From a checkpoint of a small transformer trained on Wikipedia: local attention windows, 903M tokens.
Each number is 500 + 50 x the weight over its row's rms, rounded and kept within 0 to 999. Layers, rows and columns count from 0. Numbers have three digits each. The size before them is the row's rms in percent of the matrix's.

# layer 13 attention value, 640x640, rms 0.0999, rows 490-557, columns 240-279
105:546578465515540587471522499561498491462490511462497433491542523452506568539432557448477497585451489539402552462523448458
103:563501494483528519480583443436535460466374507552550480506479487543631486436540545573500436516522530402478450425543537491
100:473399484533602558548490528506547391568447515433599475517567424441503547496572541511512467503459537451547547560565418445
109:457503513540566534507495464479462440506517335427411537452511547533496479413582429515502481480477619388451637495540525496
098:380630474527499567506502517477549513415519635449510414374427571460452597419426521511493592465462446504536548558499360577
101:509400634450493530379483491585469523395494539471494566420452470503425435456424480491554471542474463475411491518451483594
101:461543546530528459458502463493415515541430664504541475505441511523553487494538526486495547500513503528568483473527447498
103:547485531468503464484480434520509611513468515579536475597440433573509546537503448544438472542512538515621539529520428448
101:522481527453442482521526522469546495432505422455491528578449431591473591576565423515528506541494503524458481469520537610
099:462538537519449447535484506460411473452502458445492538529460441542474459499462540478549544566573520477527495515469405447
103:476441526441581501551448461491548550443541487537484493446447497517407570460498539453496490446472515512453441538528547503
102:516524426442481556570448475447493484489454388550458554466444527551422476542434505554541508526501536486324471541572487507
101:483498523500454527427601541457468481526518530422500457536551577564476551465462594479598521491481540515524406453430587467
101:559467508438529480415537524479482465519596447454410507400616369492549541441473503553541474462487545428492512372542480500
100:489522465446497431535493532490533542508554430520464516429490551567683470450445436474502422507453547555562536457598429534
103:514502486425604537486457511471520527406432514519486618536439507520553514448555521483485506528495534521484491538623489476
103:506406545565402538512496468551567579499484464520573433489550568487408516510511518493478546493524423468444516552543511536
099:509442519567537479521547503483551478447465459483577526455486509534389546491421523554514407530445463466438543407435524506
104:578497515475496487469541461442546557442454417559570536532459415585581536500642592502453410563506520445458522478491545494
105:477481538487461440509529515401462405510501481564510525493454542537478420543432460502458433554562431567565472521457475530
098:448528515504510480517475529487484486433623513476523598583560452539532522483426409460564499449537498564525517526507551491
105:540483442510564428591504573495435389504482575491496472477568492468473592529535444495524521467499475454492501507575505490
091:511428520521517520338432552442395513462534459515433497423553509473467525510531458495561566459513569611560472487590491440
098:531490539470471468537486569474488484544482543516492547554530577444487488519497396438491508513442578508511527527488528510
096:526550455530484574524440474432543526503499487474538492492521454490481440436477508469514539522500539470537572403551481583
097:557540509485466542651489565558468526499553510503472435504454556477553496442447509536537509437451527470547407597477441406
101:399428530434569502525573532438479473579520514504487512395498596472456428509494457531490510474477416571541477575504434491
095:561409425511472563489495502554561495467585518450505483473499530519497546437364447439540525493429515460488595492520439546
099:507539448541624492511517511490459426441453498449500463529474552510491486485465592525512462543479557565485523521499564524
096:589525474439487544545541429488624543480568494513442508584490419480479401535543434515631523463527543475489509481530412520
099:470476505556573483479498493505511504353528544525492494482508451473479587464472423511641601511525550500467478499513529569
095:609509527514481513521469486566544491502462443493559532517453397464493523481468494534449466549487449403506449491488507507
097:448522438504477569445533448534565524464454528568502457534468519424639486512480505424459538450526448473604400550448496393
098:489592500530514495530487488549520580521507547503524500481526534543523502448474620539431488566461534470557564407486481440
098:544521515401546534567538415516524456500488493484504553459490544540462455463495430488539564470584445525485432384435475542
094:520506553571465512507502566565489464513492481429452453509523475482526598472628444439520558484544513474512475500426474464
094:540485548506531494524537395476474423458493506405506447546521495563541494482496467495545512397476496495465492478547538506
100:402473552528573431459528468554445542636490517558540537491533496532520453527525469514461567519565471529520577509521527464
096:510509503446603459444544558478524482446519514432485476537446463616459472552492464496495417552493484568545507415476534439
095:445510419511544438521522477506509519461483500625495512522474472529511571521609636556477564471433613561531506555565474445
095:565503510492536539463476455494494615516464523480419568478559524466428418465476453502583462508571438470491501436452519531
101:497516533423480448507411507544579442518506488513588553468545359601538509498549557566460456584509573442476535550453536511
095:501573488540536518480541555507515494549467446494496516491405471522548479474463424542409445499495534537551521496571522446
095:455543492587582430460471473529467422498535488374534530448489592447422542535583517502475403589561564505520584435416526538
093:443624549512463498461507484497531524496457526507442508549523569419635493523511530452484439498534541465486479595560459438
094:529537491527364548436412645486522564489502449509554436558487423432452567500479510513456530493426534461463442601393440454
095:457414598469534397535521484461506507474474560519498454461497539542413489487541489532422448559422504513457417514435445525
094:511441529410576477533529498519456521480449540592439564539429567528467387554503522467428469623526458568455496504546520539
096:515436506515497438451444463545458476517512457471420399484546497491525546530409568521403496463425513477492589547508575399
096:459501483593446510519543470512422496452463506464446563583492462511418527536455539481602479510501608485477436520574508514
099:466520537535463448510482622432524512507574490499561584453521527567464418462520518496467477457454543511476623483559457411
097:479452454414498478611458427566436566634423485512423556561531393471503555496431592530503450493460472528523448407528493468
095:436462489458455503530596533566503520541575444550486496467493461473487495507449563521501442483435434436593501471477528559
090:441451516457507533504523562502600519587532434433429550516480525401414519503504487495558453507612459541553528575478449545
094:439423582493468450443510480504476514532527554440513488535530405526437520478462519537476553540556489448602473533436501385
097:476495386431534429495444386499484546569507552439452449439477520577584536612448473485524494424472528597571537499467524525
104:490457497438556408459538445483532521561436415478550464434499312508507503427460567542438443558391492532415502409518496540
097:517588451461482530452428415468448574445539494471559506505522461498471475562610422510618478597509468482491464474536509484
095:379428550511473502454524522481453499573443576495519445515552485540488433561441548523464477563448574502574475528530564510
099:520475495511558477539441613556435486451462483421512459428532405534487517436560584486501456552484479497488498511498438497
095:499663520545574446532603500477540551526511525461500448445468364567502584547540527576504441539511464556452540512554533514
099:512497453520466492392482508565458511504504486374503531451483435541486476475514528551394413485471484520461533469485486546
096:457586506479556499432470418482557570524544487447411481565511504524414479532456530527482484612443495493567483554514476468
099:455458595494489517404518529454520460520560558473527524537583593526409443416441491492589363427470581544539563491522481524
097:545355465489497470486444505520576495512569477529508525493469561442546459485483525548522498439526502478537519476438438499
095:491453373416517486562502565547552615510467509542544512549527388459477495444477481549522552408527516451480473532506485531
102:462562510511574521565489490612552485501517462552474479525490392489437490481489552505454402470402474522516541534459506537
095:421525507474535485580529533493498504617503560543486508507523497419506518541401469535498507418499529546586495466422592428